{
  "head_dim": 64,
  "norm": "rmsnorm",
  "positions": "rope",
  "qk_norm": false,
  "attn_scale": 0.125,
  "bias": "none",
  "init": "normal",
  "init_std_qkv": 0.0294,
  "optimizer": "muon_variant",
  "max_grad_norm": 2.0,
  "warmup_steps": 200,
  "decay_fraction": 0.758,
  "batch_tokens": 65536,
  "max_steps": 9749
}
Each number is 128 + 32 x the weight over the matrix's rms, rounded and kept within 0 to 255. Layers, rows and columns count from 0. Numbers have three digits each.

# o: layer 7 attention output (transposed), 320x320, rms 0.316, rows 24-50,87-114,151-177,215-241,279-305, columns 160-239
# v: layer 7 attention value, 64x320, rms 0.115, rows 24-50, columns 160-239
o87:125220099117150139096122128159117147147155137130170148112168096114093120092109123146139145118170135125133112112109099134129168157138144158098115127136137146191107127133103092149120068108156075140153167155150134134151121093182121118105095146
o151:074176148151132200125141099178133123150166130116158126109154124125142164116122104121100124162115167145066082145137122183143119135170071112093107179080047110093126129083171118073098102164084156135126136117147140078102135102114115193143143119
o215:149102113190061118107157113151091106113085138166111193151145171183104138108099156145166158115118170117185177148205166094164122120104107122130154165118114148102137167136126149099133194125159143042057099153105118110119158143144133110149160136
o279:159187120145224150166189120163081114142112125108120007155110120070196083186078099106194164153151115104101234128096126154131131143158114126081141091132208070100146144097109146101140131153145069178169174097205128153167139208133090136118143125
v24:148184178116044146116158119159099090152093149135156137121092142162156105137136118131109150166173122136158103164100155122176164164203083095156131146088160156088056185118156124106117124107194113105099110116088114088132089129163163142142158165
o24:151111115127070163144108122114098130132106170139108126104082152144095134118149127111152130147175142127140110086171109115136123134152124084133123148123151117086109152113133124131133119146175111125082088161102138141121116167181126101098133171
o88:109158136104089093185130080142055110128153132099126128155124144174103093149119119121123098164165162147153077162131154114160150139134143133103153110100104078122074161143123150074084158162096062153075104149087101123109111170124186124139105150
o152:102135115144161109116123087160193100117144100129132124140125114175164115080113101111154085110152088179193145138178101111139103143079147124109163117149152135146165120115142160098152122125149218100051121121107143170130124087120139143084108099
o216:116100114097190099087136121096158130107126129116123132134148113054071160150123153118134115093065158130070176106112108147098083085129178184142153163123083127107181076120114087164135092137097152110250158136140124120145121088123093154106164033
o280:195156142137093147102055132126125166166092168142117208099154138190202123116126093189159190167133136122141145134127172163132173198140085149131121167104179068149077147100111187097125186174180156175138086176117228105133101242159106077116129149
v25:155144119168156117103126143141150087133140113134140169146119132107119167131155119092129078131147181089138095103131125159102146077166163122152157158140140136159079108174166085099045121122136126135125128140123101160178121178129139105141129145
o25:178107175164118160116091142119135137165128144136162152122078097117127150105132142200129105161152211127114072091122113116104107080108102126141093058120119123144125146080133110183172137127129098040095130169148174144134177142155187100140200130
o89:122160145147107112120118164130119111124123128115125157127151135174110162105082096088127109141154073121119113158191142147119119092132136131162147157165176119090116146146151140157078175136143152121118120123137138162122104166098158134103142123
o153:105210101133154105155120075140190082138153167142101142131070146159135157173139133070127147173104139104149141117099064101098136132107121133086118148171122143144156103117114161104125126176119169119124130108130128081140127107173128164139067083
o217:137129144132137167187176144151070115122113128131099089106161122124123097147148126205101172101140071179102106125111107152170139147115052103131112128078107168121112156137059107132185087123133119182146147151156087116112103074127115172181132144
o281:226088146160090049121073155135131141172125069091166098178115155107089130124128146159067090085058180063121061113227110128097190128147112138130171155131107123112097061170169125080113088119162193189133127147155124125105148117070143125167122122
v26:127134103073115133101127133178139117159181116118107124138132171095086169102147176185183141124127136108093162105099088161131114072133179154086138115083070106153113116116144147097132129119133128152133148091162072154146129121112101091126087093
o26:126105135084098170148130123120156121137110160126178137099132149120130132145132111097172118105099120166136112145164148112135113155173131122168081162149123141132156119132128137127135133177137106130078084065132148121139150134156143170086120071
o90:134163132112131113126127066173118132092177144149144139101128153109106127126128188163099146094139191108072114113131119096114101089124136134112166128102119148141139134117121077122147098086113135169143156099124098165151135153122111129110090070
o154:139146157129192051157172102139165147108155163126035149171121100141131139173177125187108178100113144120113198080103117072105152114128155126116123111089081160178155165158104113125178119089120162141182127083139128147118117082144075124187092153
o218:151086145167121153089040141119101082136111123135151074125215098138197085107057111066161140181158083111158114161186105145171101176120075137112125159103193126144122163111141154128129162124126127059117146169143149123095121172109142116127153158
o282:169127086157088074189255074134183149129090125147157255137072153139076123088126162174057092128136187169086110193117181103103122143122148170181127114159150107085127064158177087143098125154082114092164085057175129146181107123144158109166113098
v27:110163119115198096142109096161113108083182089162133128150146118090127138102146129165103198133127137143111164135143160097070116153129151118136130146097154093186167108113172120124151108135110145099117118159143204134177097140124092112168117155
o27:102124089129121116126094153124159140134141096054170118147112105156132129084182146103149110184150121116152136127118150140128141116117159163122105136140123116150159121131153122195115080119111168150147104127137132102130116122101119147129150170
o91:068207140149150139155112069171130131109187075127073162123157103143113178087110154129110194124118095176123135119156069137082066139130128183083182124151111155168149137094110123164113143167169163124122129120114161135171109151184071181148164078
o155:167176124126104153099147164146115130156122105115099119131084127106100105155115133127135081111099121147130141138156140076117128120129160121122138119219136099103149124157086108125089157102195098130149091114143072176208122109151118144136106148
o219:199076085146047078142178106136127077135110158145141114149158145109117118173108107090083124131105124104124119108101148192223145085182078073197113144085118151077126164149133170118103135150139092149107113128114122155075141159135158121121143093
o283:077150173155109167100048201157121102088108138167200175124109125203156113085146182130181124136171128164213149143111091082089093173075133141116108104139172165155144151138120156120137087082048080152142133138135152123134114148094164103222123133
v28:175145148163107138132162126134149100111116120163119148049117175088097132170117173129089127128076133089153123089125123148126164104112126111071165119096106192115154132127125046101127102128212058134183187108150098126106161118138102142150162092
o28:133120140102108062127121111129155151107110122171099136110094133115133129166105109086115149140138161114121082085106154131113168111137094088112132104057153132057099089082111107143182153108122087117156118066095140120132150090166167052101139109
o92:125125102135123118101161087140149122175107101146160164120087163102114120133122135083171126150086121099148121124104122073093139144140213142109189166115149116114164109139115064168149146077142142132122081108143156173087115057171087108168161057
o156:114146131168103108170108158084124161105133123133114099143115080161154099165055112100115110122204083163169106146144096081139160156132144181197151094201166121165180120166121192059157146149127212089083094129169126183153126094095185163104071100
o220:140139145105154159084131151117098136206190072036196074147190138170141115052154095209176136101167113162095125162155063137102011114156113102148094136165142117167108149173174172149117105107111156091127182129129124115159120193130114126153098170
o284:124105133171128145156131091133164103096070171192135169106111164070179180217129094092129190099106180099108161083087255135172209145143110094141137104141158134116161096081144140156164166184183082082144093108152121098138118091226099111184181115
v29:105189118138134145142142145177163179152138145180161106138105170089126127147078130148137183167166165126082134134171158167119127122144147120104153102141114134161113149188122159125134160093140147076099085142225167185148111139172132156090131126
o29:145174145074120133157129129148107101137144129131094137152122093154121122199102143168091125136127090141132157162147118126125107137139088128146084100125110123106086172107200167137131128082149182148128121162124139152207129145154115117122121115
o93:129131110119112136132113188175149136146064117157120102127105117097152070138146143113152120108154098047120138119084132134112111106134132122117136148105141097146142117142116069149102171130154124123146109114112152174117152141153091106121067106
o157:109061119140116105106122151090120117104080141117125124112107147113146077081123112161167060188121098126081151107124110089112143148132100159168085096160136143134179131159091100099179113116152118085123056142131141104150086136111132086126146152
o221:106120121180140099101117092122057160104177139106112108144146088138100095133166173095129146110156092124188017131142133128093141174127102168128076092157148142125158131113119147146101113152087116175108209135124088077084158155087122164156161116
o285:193165150118139120133042133103157106207146112157174139058160146148140144062170060182142154084163109185094162116141149083135141121148122207180143184091164129144100184152116142159126108101122136076141051148121145139156136117147111127134064084
v30:110114146088100116174158158171108122111177153142177100092142171119067060101096131129121106152169141180155137115100130178060131166121183134071130144075180112140165121063118078099112101135150109140053123141120109202150099067128197102076131075
o30:144126127129152093166132127139110084086155146199132130127108133120124107085095123135176132143147138129119170154107124125144121157090121197104115123129127101132166088105063125126113176093120085131083123096094107152101113113125159150100130100
o94:120108087106140101134108134132142139153106095141156132117122181092086110000117080129163113178124163224168104104131168104129191201110153143170159144142156146136176123099107141155129154120122091079106143135133116126078091132156162095088162130
o158:171099139104132115179120147091165176174109143075059151152131103193146157176138148095136155148127071120136060119153100127172121121137071122153126119149120100190128142142184133069194176108081130115113105121183145109157136078190157166127097161
o222:158166121141123175063070086125173123130105124099108155136125151106146113199151198108125113121084148120158121119130237140161109104146161077140073105120161105111109136134171151127092133160112218160178149105152140153152195179076077159134140147
o286:046153155150119120136175134151055074125080112162124201050142098109113103126133133150149088129139119136154123142122084133082120161151130168096109153204138112159132150106108098175125088183078128202137159187035085144136099143107135132155135083
v31:163108167134124136153165069107163116101136076097112115162125118200141095148111104140178133068140172145154159117154158133094144153101016140163117106099157110074095125072094135102189163110184150196081093094148181103143113148125159128176140080
o31:182144121126144090132121115115137142137102086128121122124131145172141131145110119163164114096130167121121126106104112128076161141079123165156086135159152154131103101105071135061139113039108076106145145154121133104145153130079162086128122121
o95:085089147079189099122127132098110156113156132152110123137104106113090091053097128138196193119143116146155153160124148119143165187134128122200197132117117138067132122110142153099087174145162176185110081158109180097097107133053112121149106113
o159:103119152175131140112158150093144152194124187140144129111148140097144156164152114134114165186114152114163134123112096107107102149157126162117139146143161134120137155159151125138131171128132141098177126119151121090087102138145080153121127075
o223:044147132123101137146112123156138148123112110094140116111132129114113147100098190133076120145111153117130088145126137162158125096129187118089124137169079076161120083102123097162124091117047134075138138157091098165085120069116156110103154132
o287:178108150085114158143178124140118158155180091173077145122162074109125176180129083116132132120123034126104163122165117095167079172129140132129080107121167190071129155200137115025109149091146129227061125137058173110174152158215060144078061106
v32:137142164133157151061134111119098135156125126132128150179177177171144142145108178127167097096147116158125108129091113140145136143140129188091121127087072146064208169093119157137119166073111149138152096108124128104143188151125131110128111108
o32:151149168169155156096178109145079126131111131094108181116119151103141162129094122121126164105116132115124078113131132124132169100143129113135160114091135085110096149107119117149129126132101186121151118105122126135125140129121126107126086149
o96:120155103143074136146150118124084142136106104149151175117153154122172097213129158122144085084135146100145090134057170146105085178150140143139147130134103114084142151147155140093110117036111096206165103088091139105166154098184113140129075108
o160:132123162172140140105091167113093132136120110153093151114102140079151112098128143132120137150141160156046180107169134141123133161108149116109098129206127183018097105121101079105146084127170105139102139104117085147072126150158156119144103119
o224:153170102090116106144153139134208118083105126085140064128149099128132144126123123128106149162109135109158141185177108129152121110111092146116098185084140139197106134154131148140191146183141129075095149120126159122162148083109096138124155207
o288:125114129107178139139214152122070061182140063122134154168157179155071126165103142174147122135150077131150144077075093146064112158134153153075153068128084080143145162090081126146124111164149136189158161167080112108149112243117158139144111093
v33:134115140087109136118119136125119107108155143147183124104120087114160150107137125100183082181154108079139128106118143165079134118116115132143099138125114115115119138078133098150058065160158126073160062147079175142146101137128082141156152090
o33:120131136159102162160150090137140101108161134119138134073105140118144148170167142140125142175119077121172087092128110107132127115137121135126147127138146160109124145099132153150125110190126098068124082172087155098156133146144132107155138110
o97:086141136101121109107101150144089115117210090111121080035128148071125143136087105157164153116167200090113078154125081165090111143093115152138179136191078148058076038141155133169083124128130170179096060147074102135096093096054145159117136148
o161:148124121155139131126138160122094114111078119140082138158127069140083103070101102152098112124144107164127162171172118132176159125128165140151077144151115095106187164157058093132112142071166148116098142146151098153114095103152158125083129139
o225:142115155165163134146184090154144138139085098112118155147173149210148133176094149194083156084115146199113141109119138120143145144157120112131157108092132200162162148152087183104204193150109103105136171105182110166176153180161136176135089114
o289:064182102104104130121042143120089063094170163097120011136150133047146105139173107090108101106118060107131113113158182140126130117126116157095098135131098136167126165110143118130101134094160059099148084062114119110125155028117065094125075134
v34:069179163137136133111166101072111108123169167104110178167168171122107107130110173130108137095165168105137135135136140072106116087091143127182123163077112141138172122126175083127158141185116147167138142154083172119163163102140074059115134062
o34:145125119181066130046152088124120160094105131064137143127097119126139090141127106195122087158123107140130120148130105094134160087095167091139171126138149112061130122171104151135179082146124148109151098164126135102148154105084132100121124147
o98:124175126157150155082114093159145127103161125120112159186160165111093127081108188060092179107099180138124099095142100105100170120104157158140132184169135151158157140103133150140125112143207123132147185130135094133198128128149113111105109115
o162:131172161123144138179140070136152132177113111098140100152148139164149134147080154113121155112117061137171140183083109094135190147125129122084144085124114094095120144101151195140139157179112139166099117101115150195135156110106139091126090120
o226:148099083094139115126115207078082138136098093175162099100117176132102160159122095099118107108138103116122148134122146159114120164126072079120097077110136132138117153114093137141079117088171126134084145153154119115026047146147111182163147186
o290:099116141126140201084118080112142161158189111102136151113158037128190171092128130145201172121159138134129156158145093153139101099142108110153125176048143098117133096141142122130143176095140160142170137200157146113217173121152138112035090125
v35:148116096208090122098147133105126086131130123152177156102158147149149104170107151173166087151150108105150134124094161089085096088095132098147136066169129134102146154134075162128099081202165177099115148159139124127154200102118146096178094063
o35:125154112147088130045155078146076107116141161155119122105158133133143137123131108152119066080120136121122101224108125155150126128169145111115173137105148097125177176170143168146084090196167219156100122153110101178122166147159141214130055139
o99:106120166146118055129096168128144086112134135124145112127116153108123150117151148143138157140100125139114200097152122099080104141121103113171174165190155153101120154132123148175132137175168148127122128117129107080160104099104075096067170077
o163:191142131124129075134131136142141094101090123135098123112102109108139141060127117123145151135165058108153153116183134145144106112098119110165134164091147143133175141102169118168120161169118134129084139137153101113160108126112138117079171103
o227:107106096059123174126154130137144156154123107108075076122133047115081090090157126047142144128137156142106074097124141140136176153186170145093083161121145156121061081116165085122131134081086099144100080151121147155170085119112115145138188157
o291:179088143106158094085056084096078108167114141141122110178127180109101120231085173112102147126187093104196092141152095137146102101128124094172132059086163137119135117137107135119126105067180196091155152183142152119141149222162099083147111138
v36:120093069119118154087179111142146153141087095073146109154106092152131151130111082120167116118104158129147122120151132105143189103163184134131102132124157184098122092164131155140155143154139152161133156117184104072068164080108122138096203143
o36:107132178112132062127091149137135124127115103103151077146092086147162124061125161164182086138183048122141156122130141104133203105115176186147157140144139137112115061129129137135095116088116158133132124109093126187122145069093168091142162152
o100:099096122090152162136125086095138123095140074108129117121185168132152149070092117085110138182118177180135135174129143145136180134153168118116104195159138165102139090152089178105189160181130110076055160137187125065041118106122148185108155172
o164:156090119135167147110171122126091129120099155150045145124099139084137092132190119158125174111116134084103153132130105137125110120106128087132085117105123082132164142122090106198136106148133172097166148157141144093171099121206117164122073127
o228:162211126122115149096153122124092113140143124133138108119147198112120180174109151081111112069112142113107078128121108143079101089097032147129148131129110093223102182108154122100152092121185149078118166155135107148200149178086128089170080216
o292:178132127138134092159142146121155133223126130111125113158115150133122126095120062169152102129120081129126171126116195071124116156139178148170091137137138162131113108127106111137089119150114125165084095114195143143043115243127116140149132112
v37:138184141157100103130164192113166118119123183155145140081121075134111200098158086196131125106179097186120165176153139108158087157102157165113116134120094111132095191178132141088143101157116154174125126115125193168112100135085121102153155145
o37:096123178102072129109116119136148124114143102115127145135144088126179121141164150175169149138144130107127154111178089106148085073152125087135159108136111127125111119140196133138103083158127192086098090146077145153105169177134179120133117063
o101:132162161174170125125183167164055162151129122129176145140138105074042149182074137118172139091134132152157131151127091131153075181157091131202208101187117093104129159133171130130137133077145135128169132150122126140129132122106146116110161145
o165:113100143098168085153137140177116140127141142104087127056150150111153155154151117073115174160107132057119124185091124151102107129099139089117135134128153120095100091115082073189142117116143128143125166095128140147149186109140051139092190106
o229:115098112091110121098111062112148174098146149168125120139101161107108083122134166072092103102132123085079110106091165148058174117154133156167093106066114154157138121122096086087145156118115122101167085122071059095121126166086126100092040099
o293:162156141167116157137095121115064066200139139144136156139109077139150139158138111135129114145116138189136180098085172072199176094091136123066142129125122089091093192062119161162091118203107213145119149180117205155105109123115128150109197198
v38:195161158106115130157137114083109163166164121117142102145134119130158174158104115146143070062165139089143135125158133139161095092126131146154136107083131123110144144149122158104115111144124113141187139133146148138116099160151132119092137108
o38:156108127100134123153125168095181141100154168176146110134120104089151149152116153110137199146152128109140186142144132087136130163154103150129098173106125076139161124082130099100165099122084152140138110123109128099167138143174106146104147095
o102:105113120040131154161164141109055101179149131083098098189070122140084172097149089128111107143110100142146152123166138120128096092105140066159113115107072123126120098154159168076110182165138144124129127077147146112069102108148118131111146154
o166:122114118068104149210107119108146102081115137111068151068101097182133115104140108086130127127132106127179107173137159165206135113149153069152096124164098161129110104136077161109155128137102132162081122106095140112145118108085148141064126142
o230:110154111162132084096095110129211026119069089117123187082230170104135108155159140131096158155086166135117089129098173167122133160159138110142157155099100135142137147117138097132123082116192197123095168155125127160134111088098114153153197174
o294:131162133133211123167187122090071166157181069104163130150092140186013124128138108161085126170097112129130115158124027108112119134080057102125155189127123060148111099123142127147180157155056114141175094155169092115119133120113096141191108092
v39:132174155139129101118136105160065218146151127069062140153110153106120140107108146138126112100144166124081152108171136169128136123117149127145111076094092146130154166183133156110118129099133175101129153111184129201144146108096131131137092121
o39:090176143129115079052162114148053133103100136085089110135047117093155111110121123155176117082157089148134188155120094148123128105138109137152138094146235151120135129147124153173148073165130227074109131126110076204147167111158133128127113161
o103:140133078124117130113133100101079181118110099123058142145172076185172125124108112178095074129173150143064170128116102206138125122115097103077107048138122146160121124131130165084187150090103116138111154145161124157090137131144127170127094133
o167:148183119193107197098071060157206067111153113112146132157099103133072094089031154073153112137119097119093097141136120122162129142105146116159155193150157077099107143120170187112151066136133172165111114104130103158156102150134122132101091145
o231:156058125103124126096103194082157111118108153129142088098141164109133106131200146078127104140095090100135129182132165090097091162134103124133109174139124093163096089104167074130115170139155131144151144137079138093090152155110099098131146132
o295:135165164114127127165137125118155091152170127098130125100077133132153149149144118173086132064154185170134153099144068066147193173090165158124073064131164055161114162147011167104119103107172105163134054161107140137098134000116150114138112131
v40:099117126068143052162147118097174135161137156104094147126140141140140085129177247189164076168146168109220167108157129133095149106124111060087118141145094117120188176128084112167126109141137126074101109139127160106149123154100116126108111106
o40:126201170145141172181139099129107151111155136127144131085127142110117166074131164149111126189141131140148156126109097109120072108114143124136145091134103092171129175117175137136163056193082131110085173178184135198143178159171116150171178160
o104:139126141113114096153140117069123123125146078140163136154142129139166109121211176166152112098147117126180152118110145099087154143118152135105116114094109102191128229161092132131150143122153100030119146115142184082167146183096078161151087098
o168:095031139112160136160099126122157130108123154121094115108077132129090093123122119092136138107137188146135115181125127159160179153143159083109103155163135145102072106146152103089119138124169144171140094130076153101101100145134104115067137127
o232:161129131161126139103165122212133070110152113111184123141109115138080166106105087104109122096110142098056125105155089177169127131148079094151105116114129123108144030107129189086131125119162123132155142187139057134086110102124182141101109149
o296:158092131111131079163150119114196120162110112140084107086150084010213100168121131149195124165121093072115252112167186107126148140155232152168090190165151111131171140165152088111107113148109148175123125104108138136096167183106130099163164100
v41:105179106149095178138091156084103129119149211122154100151131130095104065123169113136146118148061102113142101108162162118127173176079208194108134157123096130132163151138097134055134096153139112103112224137126129103118122195183151108119114095
o41:181129143133137201120176110117079120157127176107121168111104141132111134148153125109146112113170126169154090111141148145092103161096152099085091099141110135151151177169095132127149170153113087122101139095061142170080121101186144174186108184
o105:147148103181129105117087135060143118129096157126172123157173142160157141182120112157113089168106116146134082127139154119135123097113117118100102106110110161171148122164102187131189160142076086080114170116158142121065120078164143130131130135
o169:116115115143147145106125081123176116114110157104115116093069162129143150110138180081145143151175130086116099146143122164160164164099157103151069178097106120122187088123165126207100158113183147141080113150160172146128108121145147101096144133
o233:129093169103082124121185136175090113153126109159101178120130108149068152128112141171148147074153117141148169147107110131163095062144096150118168124122117117104092114089165110158134120121126109148142083157125149132141084128120093166149215174
o297:197144151126140235157145093109098136084143125140115119102105032120145148150147134046128102124100118170147178168113138156089076145102113165076096138055144147137096176089143114104100133155125068091139176138157105117189154141168123094089050134
v42:123157136172171126155098161104134129184117121180147168102153162130157153148197178101100117086149131121140122170138076151118081121100065186099063120183143093143151106126147151132160068150128065133206139106173125149085187130115081132179107168
o42:144128115126150154150105126107166116133138138119187093109151142161165171114112132113100130147104147085105116106143086143081172084124119113116146145131102121109195075155078144089151140172118066136169176117148174126069128124079131139151121098
o106:148156110161196103101107121129112121153120113110146119212177142109102084157120202123139112105058094135157153122121110161142113154099132163173088095173139148149157132118110209185153104081172126091207184106147114103134183122155110123089129130
o170:096136157137112160089145156128137098117166097137167146127153158140119142114159075181133141133162104085099114130126120129115138087155118159115190155097148111091109174111152103125076132132110108128126084205133088110046129125072155082101176057
o234:129116137099090089159228126134137120086124100083120117152065101133131124105092102125160133116119192218175197151150201113155150079142139082133126108128112165159128151130178070102163167125158145126010087111112100167176100093095187136160112189
o298:250175096088115129133076122132121071110124133104149163107105123201140138183134082143063138114116118181078074164130181160080133148163129182156127136073153175177119034151110091138171097133134132009138139157105126139043125087127100154169114096
v43:097137204062104159198095113200156101122174078101171100145173142158163122140132128124135157155122151163134106173125139143142180186160134092179136167146090026144119185127137186114195133186165096129122125143143074115090061082125122168098089128
o43:064174203119151091115155120209152119125161148136156172052132112162196142163167161143094100178129073153158141141135156117080081180077131171132061074124139175180141105128105072170130088194110095113079171196128098177109164173089145151180160123
o107:120079140095098116136079104114109110106155124127122110169094101160163172107133150109046111087133153133136093186137161108142194120119148134111118153137100083128104103144136165077136100224130121101153094133167112115140107137123090176102151130
o171:135106137158099190090140108089105168182126135123078125150164160148154161143097150142185119068128161075106136130088096159100111099168069072136174135089115120138105190160206125083119092115106165160174103191122177108163121143079051109183085079
o235:175125105123166056143049150095122184072132165156085175148053150072117108072137147150130124202157139146110145057067125112115108137130134138162076053134154119127102111105127109175115174020108125047130095097121168124127160176169155096157148098
o299:044138106125172159152172081138103086174099116104116186131187205121083114130158078129159148198161120165084053154099163110141163099147123129118125080126158154100127087115096128149122135158089128196167149164146120147171075131076101069073118059
v44:109153131187158159104126114101188151138134103157097157098099132076162120098150172108107088025116110093112124096121141062116152141123111181107116060121112093144134179113128091144150091122075147056107087170074104053185078150121106124123102129
o44:112115099120169141124160105126172090132167114177144136131135123119127154097136117123085140076095179112113140204116139139154093157132155075111148107108055084117154125113180153135141141187139134104089143121136123094108099130135141147092109107
o108:119132116122114149169146142120153199123093128089146126135155100122139113126118131118095133111147129122090101112075097119171100121123107185114075123150140146153121085090139080105136102114101152156125091156100110110159157136121176113147085155
o172:124182126121139133131092161144133165121123130111122097126156062139211179147130121123116106171116178154140155097089137101153127145176151112085108095122127166161153103112069145100187165114068136185092123084157124128148138119136127173131111120
o236:216126133119124176153183120188083113152136141138185130167123199175159195106092118192139100162105148077136145165152117209115149091068145049086188170158102110116164093161123149083127093185201143152151180115154150207118170097113128150145120159
o300:131123117134150124063094104085170125118169048123082120070200160056025111122117084156066160081167130158123074145181165086148103111197128160160169075041114144162126183143177130146127177093116073058158069118065149120121118096177057106064107097
v45:167141124114169144141156104198151095089154085139073121078120095130165064118062103119126122197168108125127108163160185127132147137211139137117148101120121120144099120088131152126149107068066152186108105166156075153153143091169150155137109077
o45:124120146120153112158116094128135118096143124181133106110092092069151127057106161135125092158161098084175181156099123083119156160132112154161107123078132076143128097109184182135157105097114213105142140145131123134118121116182122126152163119
o109:097162135135128095168115083149121183124140133098105116124113152126150067110082102124076100108132153142111127121176103174153152158117137125130114084128121147076025056127145188130119131060109158166112104108083121171100143104129138142081126120
o173:112190135122055125076123119101134116143134118112138118131122139128113113078090097142145079108137158126112133135144144162143162118167109147127161141127087108112128060147122222060138140184169143081107168158111075178025095121115156091100118153
o237:083092142123165108166087130080166125139122157165127175109104122115141164129217165080132166156134123167113072052090115122066083131141142172131107175128183124160127123088130089173107153160111080142110105131178127119162122161064141147149164066
o301:183140130156159206080155124115196123101157119151088123157107128104155148149063186101155038165049115164122116102152134096131173139143150116109135122130102176084125066151191100141131137107161160043138145124096118149130138124094106135137152212
v46:133097165123160137103128134146121118154114098125168127128131158097091188144178183097063124153138134122110167118152187105183133143149137077076123125102092126126121131111148028185135122138142110122087104115162141130112169135121177177072108133
o46:102085142108076127175119144164167147081104118123110153130106070141116129157140121140142160141139095122103205115153117109174101143124132120113154101130136118125166101113161120152151158120139069102108117108119123138097146174182151200128108147
o110:103118168098168118162125216148122126156143104100162116136121130108143159100130142157128126095145091149130161116119110158118055167157122152137120107144140146099107065118128098159145132175135121157189115097142091098157124132129132169084142123
o174:142096122118096103055105142129133124133180101137100138104124195146153122112142098103118135049069106091160043096090122142062129105133127141156127166160138129144108084171146160155119123167143199138156098093128135095174162111116105133090096110
o238:158148082174185097153097103077090173091112156165115115175119067149068113098098155107136156172119128110135099115156087146159178133109121165179153099148133093123122182104077150064094174090098141155157119095085141126123097103116103033125147139
o302:170123141100114160137169133149153129100105084137114112097103114115157137137173100098119108147134150092119189119075196219070070120135131124139114179124054173169175188136165073112137162080167073061015112144164080111122134130156113146143181078
v47:089097156086105172109140115147075088137152147100124089126179151101054135125156124130109103162092069147107202065107157129133119144114065130095138123128115087169106158131131198168113115151137112125125111144135108165136104095126133100098147084
o47:182118145121079126094113144136123157139097109159128127102208143102096136146153096119146142094137146138110107096130102103126146126144121096123146181170160132136117098142100126156146140142133114106130090142162126097102114182115148155135124149
o111:114076128128082148104120059090100093120131124065123144171128129149141105154140133105089112130066150138115139131135173170149113102131128135174133150118132137112104114135138162086131154095154145160134099144092141096163179106097112106147102144
o175:101155139101110116156149155106127130129133135089141125145117142152144162124167137131113119134089120089150133142125104064135126112129129156149137133143177124154090149139138141094144119137074147083124179125180111120128158118154099104156089136
o239:151163074158127164094120120156122119135122163185115137142050082169101131141142147078146128089185131124135055135127122145103146120124155140152129157147160174063146113113094123105139081056136117146115102145110120180116110161191139138147163087
o303:144145115107203087166154078128160086191133054110071058109245181007166103153105091152151137162121134094098200110124127088136107088117071126140158160141074102179105137089140144211175162208093162157153123116117074167092147188039147163133207120
v48:150171106141183202126116085110138117101106151129133154095103145208151125128140138120144144142150167086120120125110117154113096106104101170087159145110118129132167124105144124169056112123129144104057172092159130142118074116145093139146112102
o48:073087109200166125142106168148164113043166130061087115146154156133159170117154132104077146113081095127142078175112140131120136157096088181138122179117095114130144127150108097178085151144090085190146155123142130107084071164078065173122097156
o112:095099134069164105145122153144120161168079129115066142115106107161199104069209131143140126122136127101127138095203129181155151167095153102136134125133083140105088127114144152162115155171155174125044120075140147133028090098109111179111118089
o176:120109127086115118090124141141112134092146129125099181105130094105095086098141106121153151121182164156099078112128098123138173114128102145129128105078147142165095173172148088135146171080107130123106102125111106121135125193105141120152130124
o240:157114119148094048137164179117184098115136145141194102164130139131124121076060149111126126083100079092165192179154154116110110108145142078178119074139162083119156073110183134127145162083140147108147128158094112131171204089186134052104129156
o304:081142142192115152148092098154105099163125143110112157059130106129150147116158144113148114103104159092186141119098132128116152140103102146083110116130123104106133176114077134043065132188188121143122095079129149158096183134121129184133103148
v49:074145148123090145138154155119139143173169155121103138114178202114172143133178104148175152163115131068171137131153104133120205146177155137131138109087101145178113107140089123155125142140146174130105132125117140116141112217125071092134107105
o49:094145130106148173135140142158136081192102186141148114123143124127097097153148138152133122146120123136122139102109055117110122046177146084106137109181148145121191109164110168092153124240140148131094164110160118162081127125155156145192110075
o113:112088104126091133129170174121165203170140118147115101107153106098131110192162069165154105144103090114146165131110140141123082123098120120101099055102137131150149127156110078162143112064134102110183125112116186117142123113105052096213133109
o177:117128131065113128136088111139138120076136144122094122148032115101123158151142160119147131116130118165188090100140136139135183137088109146124109099128162162184115075093147134057080122153146105109155123141092157151162112145121119118088141141
o241:185098117159160128142152115142131079043135088124149116166125043160120116116095143119070155092131133117102132148139175124163108139112127117117119139080095161135136161147122102141142132130078106147081100124115106099139123071126160144114112130
o305:070153135147116114124176145121070184231100173133056093104202203090149212091159150144197071086097082140102108101118078105092143173124094148162093067186135119113142187110115143078135101115119155136113127151185128134123166243138107132124093098
v50:125114136127147119115139103124149116130140141098167154085072086160147166080135111131098099131102109141173116118163115147109055137113163156097124136165150118163090163113122130115067089115173116139152145103139084158116138184132054131132143129
o50:105146140136115097108160123131158101114091109121087137126120118188086149121154101115108085094070130147127143133125158138104156137095183131082182120185143127136114122152085134151151094116181101151142131098121086132130212090125127147075099139
o114:143179181146129134146131124149081105114188130111203099109121105150158173091120136115114136104149106074160119187151132101120136118130134145155162117125137081165129156126138144121146114156129104107146142187142097119141139132105147149128112146